{"n_layer": 13, "d_model": 192, "n_head": 3, "n_kv_head": 3, "head_dim": 64, "d_mlp": 768, "vocab_size": 4073, "activation": "gelu", "norm": "rmsnorm", "norm_place": "pre", "norm_eps": 1e-06, "positions": "rope", "rope_base": 10000.0, "rope_fraction": 0.5, "qk_norm": true, "attn_scale": 0.125, "bias": "none", "tie_embeddings": "early", "parallel_block": false, "extras": ["local attention windows", "value embeddings", "an embedding shortcut", "skips across layers", "capped logits"], "init": "uniform", "init_std_qkv": 0.026, "init_std_o": 0.0, "init_std_up": 0.026, "init_std_down": 0.0, "optimizer": "adamw", "lr": 0.00257, "beta1": 0.95, "beta2": 0.98, "weight_decay": 0.097, "lr_head": 0.0204, "warmup_steps": 322, "schedule": "wsd", "decay_fraction": 1.0, "decay_shape": "linear", "final_lr_fraction": 0.0, "batch_tokens": [32768, 65536, 131072], "seq_len": 256, "doc_mask": true, "train_tokens": 430300000, "steps": 5674, "dataset": "wikipedia_en"}
Each number is 200 + 20 x the weight over the matrix's rms, rounded and kept within 0 to 999. Layers, rows and columns count from 0.

# down: layer 3 MLP down (transposed), 768x192, rms 0.1, rows 550-602, columns 128-191
# up: layer 3 MLP up, 768x192, rms 0.0986, rows 551-602, columns 128-191
down550,206,205,202,193,187,174,199,228,189,206,240,217,201,205,212,205,202,195,210,184,168,200,202,178,219,190,175,186,219,232,214,210,196,206,202,185,189,224,207,206,198,187,204,216,156,231,222,211,229,220,176,150,179,218,192,206,208,193,216,223,209,203,188,227
up551,195,217,214,212,192,218,195,209,220,215,200,198,209,167,184,178,254,212,198,207,204,227,198,228,163,181,222,184,187,201,210,210,165,191,187,213,196,210,230,182,194,215,203,192,167,241,199,193,204,192,174,205,199,231,207,213,187,198,188,165,205,211,190,201
down551,201,199,222,216,188,191,228,175,223,240,186,197,192,171,162,218,207,234,210,211,168,214,226,230,165,202,214,192,211,186,215,226,194,210,230,233,219,223,222,224,227,186,166,214,180,193,195,193,200,190,209,186,222,191,197,201,191,250,163,221,200,223,199,221
up552,192,207,210,231,186,188,195,221,232,218,217,198,218,202,194,187,215,191,191,192,200,165,157,217,204,194,188,231,200,225,182,230,192,179,192,207,171,213,227,172,210,197,205,158,193,223,205,197,251,225,196,246,218,187,202,217,199,231,201,205,176,209,182,203
down552,177,184,211,207,186,209,198,204,195,197,211,182,192,197,204,208,186,207,190,175,227,223,221,186,145,198,207,201,205,226,174,233,212,192,225,209,204,191,209,231,192,216,204,192,219,235,173,199,183,213,198,188,233,191,212,182,208,208,180,226,187,222,205,204
up553,237,216,228,203,194,212,183,225,210,178,207,204,218,184,179,163,234,196,214,219,199,184,239,184,205,180,217,194,216,199,201,220,215,207,172,207,214,167,182,223,197,202,221,164,230,230,200,217,226,215,177,211,188,186,204,182,197,197,216,218,168,191,201,197
down553,192,197,203,167,203,193,236,226,199,194,183,204,179,202,216,229,205,211,183,188,221,167,217,199,170,189,205,216,166,207,182,222,206,169,171,201,193,186,240,216,195,188,222,214,202,193,199,168,190,196,190,196,215,199,202,188,239,196,183,205,212,146,209,218
up554,180,183,182,214,203,191,217,205,190,129,226,197,199,177,214,207,208,218,218,212,217,182,194,229,226,193,188,208,186,227,212,214,170,165,191,202,202,192,164,197,168,182,207,195,218,176,203,236,180,239,200,207,217,202,188,211,192,201,226,210,214,186,216,182
down554,182,186,201,200,212,222,198,228,203,210,215,217,185,180,189,188,191,244,176,187,172,199,202,214,190,206,203,178,218,217,198,188,195,203,183,207,216,214,204,207,241,199,195,215,222,201,186,173,203,205,193,186,230,201,214,198,198,205,197,182,176,196,217,194
up555,174,183,217,165,208,235,209,180,192,200,210,203,240,188,196,202,222,162,211,194,179,202,178,220,239,222,212,194,204,206,207,187,179,200,217,192,208,206,188,193,187,216,218,205,173,245,245,198,220,225,200,196,189,210,187,235,198,220,171,181,207,241,197,181
down555,198,224,191,187,215,216,208,215,162,227,198,208,169,197,222,190,205,178,165,174,176,210,185,213,230,210,225,193,202,172,196,224,159,159,215,242,173,188,173,227,173,237,185,228,192,220,214,209,175,208,179,210,219,195,202,188,184,196,187,211,168,205,186,172
up556,178,186,209,192,198,188,175,192,202,196,212,202,205,138,188,184,215,213,220,190,190,208,214,205,197,191,173,198,206,192,186,225,197,196,192,179,188,177,190,202,222,181,194,150,195,218,191,174,217,217,174,217,180,235,197,239,198,223,187,236,233,174,198,213
down556,201,204,174,186,227,193,149,192,218,188,238,227,197,187,196,176,226,172,227,197,240,183,215,201,193,197,169,177,210,202,201,208,195,172,233,200,164,147,194,230,187,217,214,171,253,216,185,201,176,194,178,221,199,232,212,204,172,175,153,195,162,185,229,216
up557,195,204,205,192,196,205,196,196,178,173,181,197,190,198,186,198,196,196,218,216,211,188,161,217,200,225,201,210,195,241,194,215,208,196,241,203,199,202,219,196,220,221,239,181,202,224,228,211,183,180,195,223,162,212,209,173,200,211,195,190,217,222,216,208
down557,192,182,176,208,186,187,188,228,196,210,205,206,222,192,218,193,174,239,204,178,177,196,198,173,201,193,185,198,201,216,199,198,216,187,151,193,177,204,197,214,199,190,193,186,187,189,209,198,204,208,188,197,240,191,192,236,194,185,222,170,216,183,191,211
up558,189,237,208,218,183,194,181,212,161,191,193,232,236,186,194,189,196,193,229,222,208,199,174,187,227,176,197,207,153,183,181,198,179,200,159,232,204,205,220,224,249,212,215,195,178,234,211,185,191,188,204,198,199,220,202,216,210,168,165,171,208,194,189,214
down558,209,195,202,176,216,205,156,214,174,200,175,210,216,215,160,212,184,197,180,193,195,184,218,186,220,217,227,209,156,191,190,183,197,202,212,210,232,221,216,218,224,170,225,201,167,256,185,161,213,189,200,187,169,227,181,210,180,229,207,172,210,185,184,192
up559,229,187,200,188,203,227,215,232,212,198,176,211,220,203,195,189,207,183,184,201,199,186,211,210,196,210,198,180,204,207,224,192,182,182,214,203,199,220,189,201,177,223,200,212,209,218,192,196,178,219,175,202,192,206,172,166,195,188,231,182,177,211,156,198
down559,179,195,187,192,202,193,195,195,192,198,192,166,215,197,178,202,218,207,181,186,203,220,201,211,187,219,183,180,228,190,195,220,194,215,209,200,177,204,216,222,199,180,212,195,182,194,171,200,203,199,218,235,190,216,212,193,199,194,204,204,186,217,221,196
up560,165,192,157,200,189,195,183,211,191,178,202,204,229,212,184,180,183,199,192,227,180,167,194,188,215,187,233,205,198,171,214,176,230,222,178,204,208,232,204,190,191,186,209,199,213,201,204,198,175,171,207,209,207,202,207,209,246,198,218,211,218,224,190,227
down560,204,193,234,180,206,228,228,203,191,192,197,225,217,189,193,202,207,184,234,190,234,191,192,199,179,215,222,225,212,210,177,174,178,211,181,188,193,205,170,182,176,185,172,205,177,230,222,186,223,168,225,192,175,206,217,185,193,196,269,222,189,225,211,199
up561,186,223,175,215,205,223,187,201,206,178,214,229,200,181,182,198,194,214,207,205,220,163,176,198,208,169,207,187,209,213,195,212,208,167,207,230,192,224,193,229,188,213,195,142,198,205,205,215,217,197,208,198,211,199,213,186,225,200,207,172,190,223,192,210
down561,179,193,192,226,177,174,208,177,164,209,184,200,198,200,211,209,175,214,184,195,224,204,205,193,192,192,197,202,199,191,194,186,220,181,197,186,213,187,209,205,214,223,180,233,186,221,204,212,234,195,217,200,192,206,190,205,203,172,185,228,166,217,178,177
up562,204,258,203,211,210,207,189,216,220,166,161,225,222,197,195,195,215,200,224,191,199,211,198,206,168,225,176,186,188,197,191,202,203,181,197,201,185,172,203,195,235,204,224,199,224,196,210,182,204,213,197,213,180,214,185,189,228,194,251,185,205,198,202,195
down562,173,230,225,182,179,222,194,173,198,233,204,192,238,217,206,209,221,141,198,213,178,189,201,199,213,242,170,197,204,213,202,216,179,205,235,212,178,191,224,214,175,201,171,211,172,227,195,185,236,199,157,234,194,158,193,185,253,205,182,233,210,210,231,204
up563,216,215,202,211,168,185,207,206,203,174,192,159,200,206,170,208,196,190,216,186,207,183,168,221,208,187,197,226,200,206,206,180,198,204,190,175,203,184,180,198,172,159,220,164,198,194,202,236,197,223,184,152,182,179,187,191,187,208,209,214,223,199,173,228
down563,233,203,206,188,180,185,235,196,189,223,199,217,172,229,219,199,225,204,218,167,207,234,179,192,200,179,192,188,242,179,212,209,205,214,209,196,183,173,199,180,187,194,181,192,225,190,199,188,194,211,184,177,152,201,172,209,161,204,182,202,219,208,169,193
up564,176,197,182,207,224,184,202,221,218,180,249,207,214,163,202,199,186,183,168,226,199,188,197,188,183,192,183,188,173,201,190,194,153,190,206,226,180,175,167,213,183,233,204,196,197,171,204,231,213,189,223,181,178,168,177,225,189,183,174,209,210,205,191,162
down564,222,187,184,201,210,172,244,201,223,221,181,222,207,189,201,194,220,182,163,206,195,174,155,207,215,190,203,224,149,195,160,168,208,173,216,201,218,206,199,209,220,213,225,216,196,174,203,192,203,180,232,216,193,168,244,212,197,195,223,177,220,196,183,198
up565,240,210,224,198,164,230,247,206,237,179,272,219,195,159,202,214,223,187,189,200,226,200,178,266,198,220,183,204,187,184,192,227,203,225,200,169,197,190,177,214,169,175,214,168,168,207,173,190,247,203,181,187,185,210,213,191,185,171,206,192,198,203,194,241
down565,208,210,196,241,180,198,173,181,214,192,257,210,248,202,194,227,191,178,166,224,199,254,221,189,176,183,221,188,170,198,197,209,213,190,200,180,179,209,207,202,216,194,188,203,198,219,205,192,198,181,180,192,183,233,191,197,243,196,167,195,201,181,210,188
up566,200,249,166,228,238,183,192,209,209,172,205,177,174,180,180,169,177,196,186,205,236,195,207,189,244,174,199,204,179,207,204,205,177,241,200,188,156,211,161,211,202,185,244,186,185,179,206,213,218,182,182,242,199,223,198,222,214,183,150,234,188,168,199,242
down566,194,214,206,169,230,154,194,173,168,226,227,210,202,197,209,208,229,217,176,237,189,209,186,181,194,165,177,193,211,194,171,214,215,221,222,205,208,245,203,222,166,192,192,221,193,213,210,221,167,191,159,171,235,210,192,213,194,214,221,208,244,205,182,235
up567,145,204,209,212,188,201,223,206,199,184,213,197,216,208,193,192,218,202,218,185,213,205,209,200,241,216,212,225,184,183,173,213,191,223,209,174,169,226,231,206,189,172,212,181,231,234,221,204,217,215,191,192,211,207,224,209,176,175,172,169,178,215,209,180
down567,256,177,180,194,215,202,176,203,161,194,203,196,174,204,175,219,206,167,205,184,207,167,222,181,193,199,191,201,228,228,202,220,188,201,234,197,201,224,192,214,167,241,193,211,202,166,161,211,222,213,172,181,219,203,224,198,200,194,192,192,191,200,222,197
up568,214,216,184,201,202,190,204,205,162,186,204,235,196,195,169,226,212,224,231,204,203,179,166,200,194,183,193,214,207,197,210,187,187,165,205,212,239,216,201,180,180,180,216,221,183,207,221,206,181,217,190,175,159,198,237,196,233,173,230,188,192,206,195,198
down568,194,223,174,209,187,191,205,196,195,199,185,186,191,200,215,242,209,215,189,201,194,192,211,206,197,195,202,219,212,190,238,216,173,161,254,190,215,198,196,192,232,185,182,195,195,189,218,212,159,216,181,210,178,216,217,206,186,191,180,234,216,180,212,218
up569,184,217,198,207,168,210,191,204,280,203,211,198,216,211,222,170,190,165,194,185,227,193,219,192,169,191,196,176,184,225,165,198,184,198,210,200,193,192,190,156,186,152,192,216,203,192,186,199,239,233,215,204,187,194,202,213,196,188,185,219,157,187,216,247
down569,199,178,193,223,199,166,210,239,198,221,226,195,225,175,166,197,187,166,205,253,205,211,191,218,212,217,232,199,181,252,211,199,170,208,182,217,188,177,221,216,162,204,153,216,217,184,194,204,180,190,238,195,177,176,198,176,227,211,251,198,242,195,257,224
up570,206,221,208,208,227,176,220,198,195,208,240,179,228,242,222,196,217,209,183,202,225,181,226,237,218,196,232,204,212,220,188,214,189,192,149,223,196,204,212,184,182,173,235,208,219,198,236,151,185,213,178,180,167,195,212,183,196,216,186,191,193,204,173,211
down570,204,211,200,218,224,214,198,204,189,200,186,188,195,222,173,189,198,221,220,235,193,203,216,170,240,191,199,174,214,207,218,194,163,202,196,203,224,204,199,162,181,164,193,183,192,193,217,176,192,146,190,207,168,172,183,156,211,197,185,229,215,195,202,195
up571,205,237,194,226,217,226,181,195,211,164,214,186,219,201,246,209,182,183,193,173,198,174,214,215,228,182,192,199,146,216,216,215,210,199,207,184,191,198,204,167,205,186,202,159,225,214,190,206,199,193,189,206,222,203,186,281,173,188,205,195,208,181,190,188
down571,192,241,198,184,206,145,175,196,218,173,232,188,218,206,196,236,208,199,219,212,202,193,231,220,231,207,241,213,213,206,171,209,227,189,212,221,224,215,204,189,176,209,198,231,212,198,168,203,194,167,193,210,249,223,215,211,207,199,212,189,199,182,228,189
up572,195,201,157,184,202,213,235,218,199,188,212,221,198,188,207,203,206,185,212,212,185,219,187,195,216,197,195,224,166,173,223,231,168,165,191,211,183,240,185,196,228,236,174,163,176,211,186,183,205,186,200,195,181,178,149,200,232,179,192,172,202,188,202,212
down572,202,180,234,192,190,192,225,216,209,216,214,231,161,234,230,198,200,170,217,193,170,212,189,219,192,211,202,177,177,166,203,178,172,170,241,216,210,215,201,194,168,212,216,227,209,210,218,200,191,203,217,193,168,198,200,188,186,226,192,188,211,219,222,221
up573,184,186,226,220,186,174,197,205,163,194,192,184,207,197,191,193,179,209,205,193,208,200,176,196,188,196,211,196,198,198,229,193,200,207,191,199,168,228,187,201,200,201,188,205,212,232,196,205,207,198,173,182,189,214,202,199,226,185,216,211,206,194,193,236
down573,207,199,209,207,196,192,208,188,234,194,207,213,201,217,208,213,179,277,190,206,180,205,207,184,206,199,178,192,203,183,208,178,186,205,168,210,184,198,206,181,187,186,202,187,200,177,211,200,207,182,184,185,228,179,195,183,197,175,207,174,185,186,185,197
up574,182,182,211,240,157,197,179,200,204,191,192,222,231,200,208,201,206,198,207,224,210,197,168,219,192,190,167,182,234,208,203,199,200,168,193,173,222,190,230,190,198,207,199,186,189,221,193,192,223,182,223,190,196,213,223,238,189,191,195,194,261,194,197,205
down574,187,173,204,184,191,203,186,196,198,176,206,219,203,240,194,227,185,180,207,214,199,203,198,197,177,210,184,157,175,191,182,203,210,209,215,210,187,216,214,224,162,211,198,215,169,192,186,205,213,241,189,204,182,199,226,212,172,200,200,234,231,233,221,188
up575,134,219,203,180,185,169,235,219,219,184,176,243,223,173,198,198,185,205,221,195,213,242,204,216,201,230,200,200,216,202,209,182,175,247,203,163,202,193,182,201,171,209,181,203,195,191,200,204,198,227,177,204,201,189,156,242,192,217,182,225,175,240,183,214
down575,173,186,193,202,181,209,194,228,187,241,224,211,217,203,238,250,199,209,162,165,183,210,194,192,208,171,178,229,174,178,229,210,258,234,154,198,169,216,223,218,193,213,203,220,213,204,195,226,194,163,222,222,188,236,229,204,165,202,201,172,187,194,177,211
up576,195,186,175,225,163,231,209,210,208,213,194,212,205,183,222,204,185,208,172,201,208,206,190,192,187,152,225,198,231,208,228,187,190,215,170,203,169,217,179,169,185,176,177,199,202,233,205,210,257,213,156,189,200,225,206,213,235,193,147,222,190,201,205,239
down576,195,181,197,214,209,193,228,172,222,202,187,208,199,206,208,226,188,264,196,208,209,195,215,198,234,193,179,190,177,189,186,212,204,193,165,202,223,206,212,200,212,202,225,193,194,193,214,198,204,185,192,162,230,168,192,188,199,188,205,211,188,186,182,201
up577,198,192,170,204,208,192,195,208,167,198,213,225,200,198,209,168,194,197,196,207,203,179,215,221,230,196,218,212,179,209,214,208,200,228,183,179,204,207,189,199,209,169,195,231,205,175,205,203,191,243,217,207,199,191,187,190,207,191,229,213,217,241,198,212
down577,197,219,227,251,228,247,203,199,216,198,192,221,221,215,197,206,186,201,171,242,233,197,198,216,172,221,220,197,174,176,209,184,219,222,192,190,213,205,224,185,189,228,182,159,222,196,219,183,205,175,171,212,211,190,208,196,218,138,180,227,167,194,195,206
up578,183,217,172,192,182,178,195,222,197,182,184,219,195,178,215,195,177,195,222,172,198,212,220,220,224,200,185,231,228,181,198,189,182,221,208,175,214,223,196,186,172,222,187,197,211,222,206,166,230,214,221,180,195,200,192,206,164,221,169,169,179,212,209,200
down578,200,184,213,190,187,238,218,219,211,216,216,222,190,233,204,174,193,173,181,176,212,188,211,178,195,220,203,200,195,181,170,178,192,181,208,194,227,198,193,163,182,203,188,236,177,200,174,239,221,199,170,226,194,190,198,187,207,208,206,219,194,223,217,193
up579,192,237,204,218,199,181,162,192,204,201,209,208,221,220,189,195,197,204,215,185,214,197,199,211,259,203,196,174,177,214,212,232,226,213,180,217,218,185,216,197,199,190,206,180,214,205,185,201,225,191,184,207,184,215,251,208,220,222,163,186,184,196,200,208
down579,184,176,194,228,213,200,193,209,167,204,207,216,211,159,173,213,195,166,185,212,181,231,194,198,187,255,242,221,203,198,190,209,231,211,197,203,178,239,224,207,193,188,215,203,197,233,209,238,207,202,210,191,204,211,197,194,230,200,204,232,216,209,223,209
up580,153,183,153,218,202,229,181,223,196,195,224,179,201,206,191,226,237,181,242,157,208,213,170,209,193,186,183,179,223,217,227,220,150,191,208,167,189,163,187,205,196,199,201,192,186,213,206,201,198,208,167,199,175,192,215,192,187,195,211,188,184,215,199,228
down580,216,164,220,203,207,211,210,222,230,190,216,209,182,184,196,198,194,207,172,218,197,238,184,180,168,222,226,193,183,203,198,188,170,198,142,161,178,208,203,189,211,210,205,203,203,197,286,232,198,222,212,203,221,186,204,221,168,176,206,193,192,251,182,228
up581,214,196,194,193,188,196,239,202,180,187,197,180,239,185,219,196,218,208,186,226,218,210,170,229,180,184,201,195,193,192,188,230,187,204,198,228,230,212,185,170,205,190,215,181,169,228,174,228,192,205,221,223,205,215,201,191,179,209,200,171,223,195,195,207
down581,204,197,234,217,177,167,188,235,190,194,240,233,226,184,203,230,170,211,205,213,194,196,197,203,183,188,220,202,203,166,210,223,164,188,204,223,237,216,239,190,209,210,219,187,191,215,163,191,212,177,198,205,214,229,189,183,201,218,194,212,210,246,169,210
up582,193,211,211,213,202,190,205,260,207,208,211,193,210,230,192,180,210,178,212,183,209,198,244,207,216,213,191,204,198,187,209,174,192,172,187,214,207,172,197,151,223,153,204,207,176,233,189,212,214,192,207,208,192,201,203,206,199,190,179,203,211,190,209,183
down582,197,215,192,195,196,162,192,161,188,213,181,195,218,199,210,189,198,217,195,200,206,223,220,207,200,195,212,206,210,197,204,238,158,182,188,193,189,220,225,195,199,185,162,198,212,180,203,187,178,188,201,152,225,190,200,202,210,203,154,187,197,228,200,205
up583,173,185,188,225,176,187,212,206,230,190,234,202,229,209,211,212,210,136,198,226,176,140,177,178,217,200,195,234,201,180,197,194,154,170,178,181,208,199,179,213,189,211,204,178,204,205,239,187,203,180,233,206,216,208,192,207,198,206,168,211,170,214,196,221
down583,181,182,212,223,208,185,206,202,220,206,206,208,208,250,211,199,210,207,195,234,221,211,189,194,177,230,172,201,215,209,218,158,199,220,228,230,186,205,206,174,183,203,220,177,169,215,177,222,198,138,216,179,235,186,226,178,201,207,167,198,212,207,226,196
up584,195,223,226,183,184,212,207,189,201,212,201,226,203,225,203,197,219,212,211,179,197,188,157,219,213,195,211,213,181,226,169,211,179,203,196,178,213,210,201,222,191,182,229,158,213,215,225,211,193,197,191,204,189,189,193,171,221,186,173,197,170,206,208,227
down584,186,217,188,158,206,200,160,220,207,197,180,204,173,185,185,214,210,223,213,225,191,214,208,223,160,203,197,198,199,204,216,221,189,207,247,223,210,204,176,181,219,208,167,203,227,209,221,200,189,193,190,178,217,197,199,207,201,209,167,189,205,170,200,190
up585,177,213,209,222,208,197,206,191,182,195,223,232,212,202,214,192,207,192,192,180,215,205,213,199,200,206,173,218,211,209,229,205,182,198,207,210,183,252,221,203,180,193,220,226,197,229,205,192,215,203,211,208,177,208,216,179,176,199,211,200,185,215,164,219
down585,192,181,203,224,194,216,204,204,183,204,174,197,209,190,192,217,194,163,162,178,200,222,213,179,202,213,215,215,193,201,227,210,204,179,192,198,179,190,194,217,212,239,190,206,175,219,189,221,188,208,190,215,203,178,178,182,208,205,236,212,231,243,205,190
up586,174,200,202,234,197,217,221,195,240,184,231,209,189,198,178,209,173,192,206,187,206,171,156,223,222,202,206,230,209,213,213,222,195,187,197,198,167,241,192,174,232,207,180,181,173,180,182,214,249,188,188,206,190,203,197,176,221,192,216,153,176,201,202,201
down586,210,201,210,189,174,189,203,194,213,206,170,223,213,246,199,180,208,198,200,221,193,211,203,194,216,265,207,205,153,179,158,220,186,199,164,177,206,194,177,189,180,185,141,177,210,224,176,203,189,182,195,185,191,173,186,211,227,218,201,197,166,200,179,200
up587,195,183,186,216,194,209,171,217,226,199,226,214,222,193,201,186,191,212,192,200,186,220,206,193,182,203,222,203,227,178,217,187,194,225,176,169,181,207,190,213,225,209,213,210,188,194,183,164,208,203,197,198,167,208,241,204,216,188,221,200,173,273,223,214
down587,192,209,192,198,174,183,189,179,211,214,199,204,179,233,204,226,189,226,203,183,181,190,207,186,204,187,179,192,210,225,182,189,223,216,183,209,186,187,207,196,184,204,224,193,226,170,218,220,176,185,205,178,223,195,193,200,188,159,200,175,214,159,196,190
up588,221,225,174,195,237,196,184,223,195,174,200,205,187,187,177,204,192,206,193,217,209,215,215,185,177,190,165,183,156,224,211,202,187,221,173,205,172,214,218,175,213,212,201,138,199,201,211,208,184,224,174,198,188,223,204,198,200,203,227,201,218,180,196,191
down588,210,174,206,176,168,196,228,187,202,202,194,217,185,191,200,174,208,205,216,230,203,198,226,158,200,225,192,182,223,212,194,208,206,201,199,167,192,215,193,190,205,193,196,213,175,192,208,245,195,240,228,199,192,200,200,201,185,187,180,162,179,201,175,188
up589,183,205,195,218,198,207,238,242,170,176,209,182,203,181,252,233,237,186,209,238,199,192,219,236,212,187,233,207,196,211,180,209,157,208,179,175,150,169,195,194,179,201,218,181,174,175,208,211,181,237,205,205,179,219,190,185,212,200,193,234,156,206,193,219
down589,176,172,223,172,147,197,230,198,248,207,212,226,176,208,205,225,219,153,259,179,181,197,190,150,186,214,177,208,189,165,196,225,194,206,204,177,173,204,178,234,196,188,211,171,169,203,192,192,160,202,193,200,173,179,207,216,219,238,183,226,183,260,177,190
up590,203,202,199,226,184,242,229,198,186,205,201,199,181,218,164,202,206,165,199,204,207,188,179,192,235,201,195,239,183,182,215,194,200,222,186,200,208,190,160,200,199,188,205,215,207,193,198,201,186,209,197,215,171,211,179,201,220,193,208,207,205,231,212,214
down590,219,198,200,209,196,196,193,207,211,219,210,194,175,222,189,208,198,245,214,190,173,201,204,200,200,216,173,216,226,186,203,192,202,214,209,183,192,220,201,212,225,199,182,184,211,207,207,168,220,195,200,197,213,199,208,186,216,211,204,190,214,161,196,211
up591,140,191,185,227,231,201,201,197,196,160,199,235,187,224,176,206,171,163,193,215,193,176,215,196,210,215,185,235,206,187,200,161,215,190,188,187,214,189,196,189,177,195,191,167,201,207,203,220,179,212,212,193,200,208,208,196,225,196,228,161,216,185,178,201
down591,193,210,188,181,208,191,214,180,215,241,189,170,215,181,204,208,207,198,206,194,203,172,201,160,174,202,236,213,183,227,226,199,187,234,208,175,229,190,168,147,176,199,185,175,182,175,206,200,233,177,214,204,208,181,189,173,192,211,151,169,183,186,208,202
up592,184,168,200,179,180,196,163,210,199,207,185,237,219,206,182,182,194,185,187,201,219,237,207,202,182,206,221,244,192,188,165,167,216,184,179,158,186,220,207,180,156,197,210,220,215,197,225,155,223,233,217,180,206,207,203,175,224,188,205,189,175,183,155,227
down592,216,180,211,184,160,197,236,192,195,185,179,243,188,172,165,246,153,174,185,217,217,208,186,239,186,207,190,219,211,168,135,210,229,184,159,181,190,199,195,210,182,243,199,224,192,238,203,210,188,267,196,178,203,184,169,212,200,218,227,211,138,241,211,181
up593,189,222,152,201,206,195,199,224,167,190,194,217,191,204,207,166,225,196,200,228,207,202,218,214,207,182,174,209,194,227,222,173,202,188,180,208,184,232,193,189,181,228,187,197,191,189,197,220,200,182,206,190,193,202,216,209,214,192,184,209,173,237,190,194
down593,186,155,217,215,223,170,195,186,171,200,195,204,168,202,244,183,199,191,187,216,180,188,203,179,199,219,222,203,223,171,199,189,227,181,186,158,211,223,221,197,196,194,201,192,243,203,204,194,185,177,202,190,200,206,194,197,210,202,228,167,231,208,179,192
up594,216,228,200,188,190,201,225,197,202,195,207,208,174,186,238,186,211,178,213,199,230,202,215,172,203,225,201,194,191,218,181,215,180,197,191,207,214,190,182,160,226,201,190,194,189,180,218,216,204,226,196,189,216,208,188,189,211,209,148,208,191,205,188,201
down594,196,215,213,204,165,230,215,187,178,184,217,189,250,189,236,204,212,204,219,209,210,154,188,189,237,196,180,203,155,236,189,200,219,199,197,199,183,214,210,206,251,230,221,195,215,163,214,197,216,192,164,202,184,210,221,232,204,189,183,188,204,197,203,221
up595,200,202,182,216,190,204,182,216,202,221,244,208,191,181,177,183,214,202,210,194,200,222,222,187,201,155,202,201,212,202,215,150,190,222,147,197,203,151,188,206,188,189,227,163,219,224,229,188,189,203,157,198,182,214,191,195,222,213,200,225,196,207,206,215
down595,207,206,198,191,192,153,207,185,188,167,158,213,178,190,229,216,196,163,200,219,229,173,210,180,190,221,212,171,202,198,195,209,226,184,187,229,207,190,178,211,213,199,193,207,193,197,178,196,202,213,228,176,201,215,230,231,200,223,199,194,244,200,194,169
up596,238,168,186,222,224,199,221,215,225,197,182,200,225,197,202,170,206,200,192,207,199,208,173,236,175,180,212,186,192,198,209,190,187,216,197,206,210,211,199,166,169,195,211,244,190,218,187,166,215,208,217,177,202,231,196,228,181,215,154,203,164,213,185,203
down596,225,160,196,208,211,151,177,193,199,196,180,192,191,213,231,200,214,242,201,173,226,173,190,228,195,207,186,205,228,209,192,207,223,195,184,191,180,188,203,170,185,207,211,192,207,214,130,210,215,250,233,199,246,207,176,175,190,165,199,191,181,173,180,199
up597,234,199,213,185,185,202,187,217,224,168,198,214,196,205,235,146,196,209,184,199,225,190,229,187,227,218,212,195,183,203,207,204,195,204,206,193,154,223,192,203,222,195,231,161,197,235,182,210,158,207,217,198,185,202,191,194,231,195,175,195,184,244,209,194
down597,216,216,216,193,187,208,172,162,193,172,178,202,199,184,188,220,194,213,188,193,222,175,243,198,206,183,176,186,224,179,189,209,202,179,178,231,243,195,203,167,188,220,198,222,180,177,191,189,208,211,199,217,189,227,203,220,176,217,186,174,174,198,197,240
up598,188,220,170,181,181,221,215,189,195,168,193,212,189,198,213,185,176,208,204,180,182,227,188,226,195,162,172,215,204,169,176,176,205,154,174,173,210,188,189,165,185,208,197,197,220,210,219,202,210,191,180,177,198,192,217,195,224,201,184,236,180,190,187,215
down598,207,211,230,201,208,227,193,205,172,227,222,174,199,191,228,201,202,165,172,264,213,212,202,208,204,216,215,184,200,215,225,167,211,173,190,219,199,215,185,196,219,187,146,211,152,201,227,217,224,201,175,186,196,212,174,192,179,206,182,204,207,219,264,181
up599,206,178,209,235,176,221,191,209,208,191,218,216,193,196,236,180,175,197,201,209,186,182,205,207,247,221,198,220,179,178,197,214,177,217,168,199,194,178,170,197,201,149,226,208,215,203,171,198,169,235,211,194,161,216,221,211,240,221,200,224,184,197,213,191
down599,208,189,193,221,158,203,194,186,188,180,178,200,187,245,231,246,192,193,199,234,198,205,220,202,194,197,194,182,198,185,168,189,200,194,222,207,219,221,233,179,204,182,215,240,210,204,192,208,214,189,195,187,183,187,210,167,197,205,182,204,171,185,174,175
up600,209,225,174,237,217,172,175,196,224,183,201,203,209,203,165,198,212,201,194,200,208,183,195,173,250,188,188,212,216,176,202,188,201,150,207,180,185,185,232,182,200,206,177,178,184,215,194,191,270,183,184,211,223,204,235,225,215,161,202,186,151,192,205,211
down600,220,182,232,173,234,204,175,181,176,209,178,194,188,235,201,201,195,169,200,179,185,185,184,208,208,239,191,169,221,156,215,192,218,191,255,206,165,177,195,184,182,161,224,188,202,201,197,218,241,185,191,233,203,191,194,199,200,163,189,174,209,194,197,213
up601,204,203,209,191,195,159,175,197,212,204,197,234,214,159,224,184,191,181,216,174,214,225,196,229,222,188,197,189,142,236,199,166,226,166,198,191,170,228,207,223,234,226,209,211,213,193,218,248,234,233,207,228,192,205,207,188,201,211,203,205,210,189,226,240
down601,234,186,198,177,204,210,206,192,165,221,178,191,204,202,221,208,216,174,220,203,186,239,206,190,202,222,212,194,204,192,196,193,173,168,179,200,200,200,221,219,200,181,203,196,219,214,202,199,181,205,204,209,169,200,188,176,200,234,219,225,202,194,215,177
up602,202,201,221,162,210,244,172,205,225,191,216,231,201,200,221,172,219,196,204,191,172,160,162,227,175,181,205,186,204,186,196,191,212,206,190,214,178,213,199,217,176,129,210,188,218,217,212,201,208,215,174,200,165,197,227,187,199,212,227,213,191,252,195,193
down602,207,225,166,212,140,198,225,206,188,182,193,212,197,199,199,194,187,226,193,196,209,214,209,214,200,216,245,179,141,186,172,185,185,154,189,191,225,195,196,221,224,194,195,236,207,209,235,195,206,231,218,198,167,211,146,194,180,153,204,229,170,212,203,212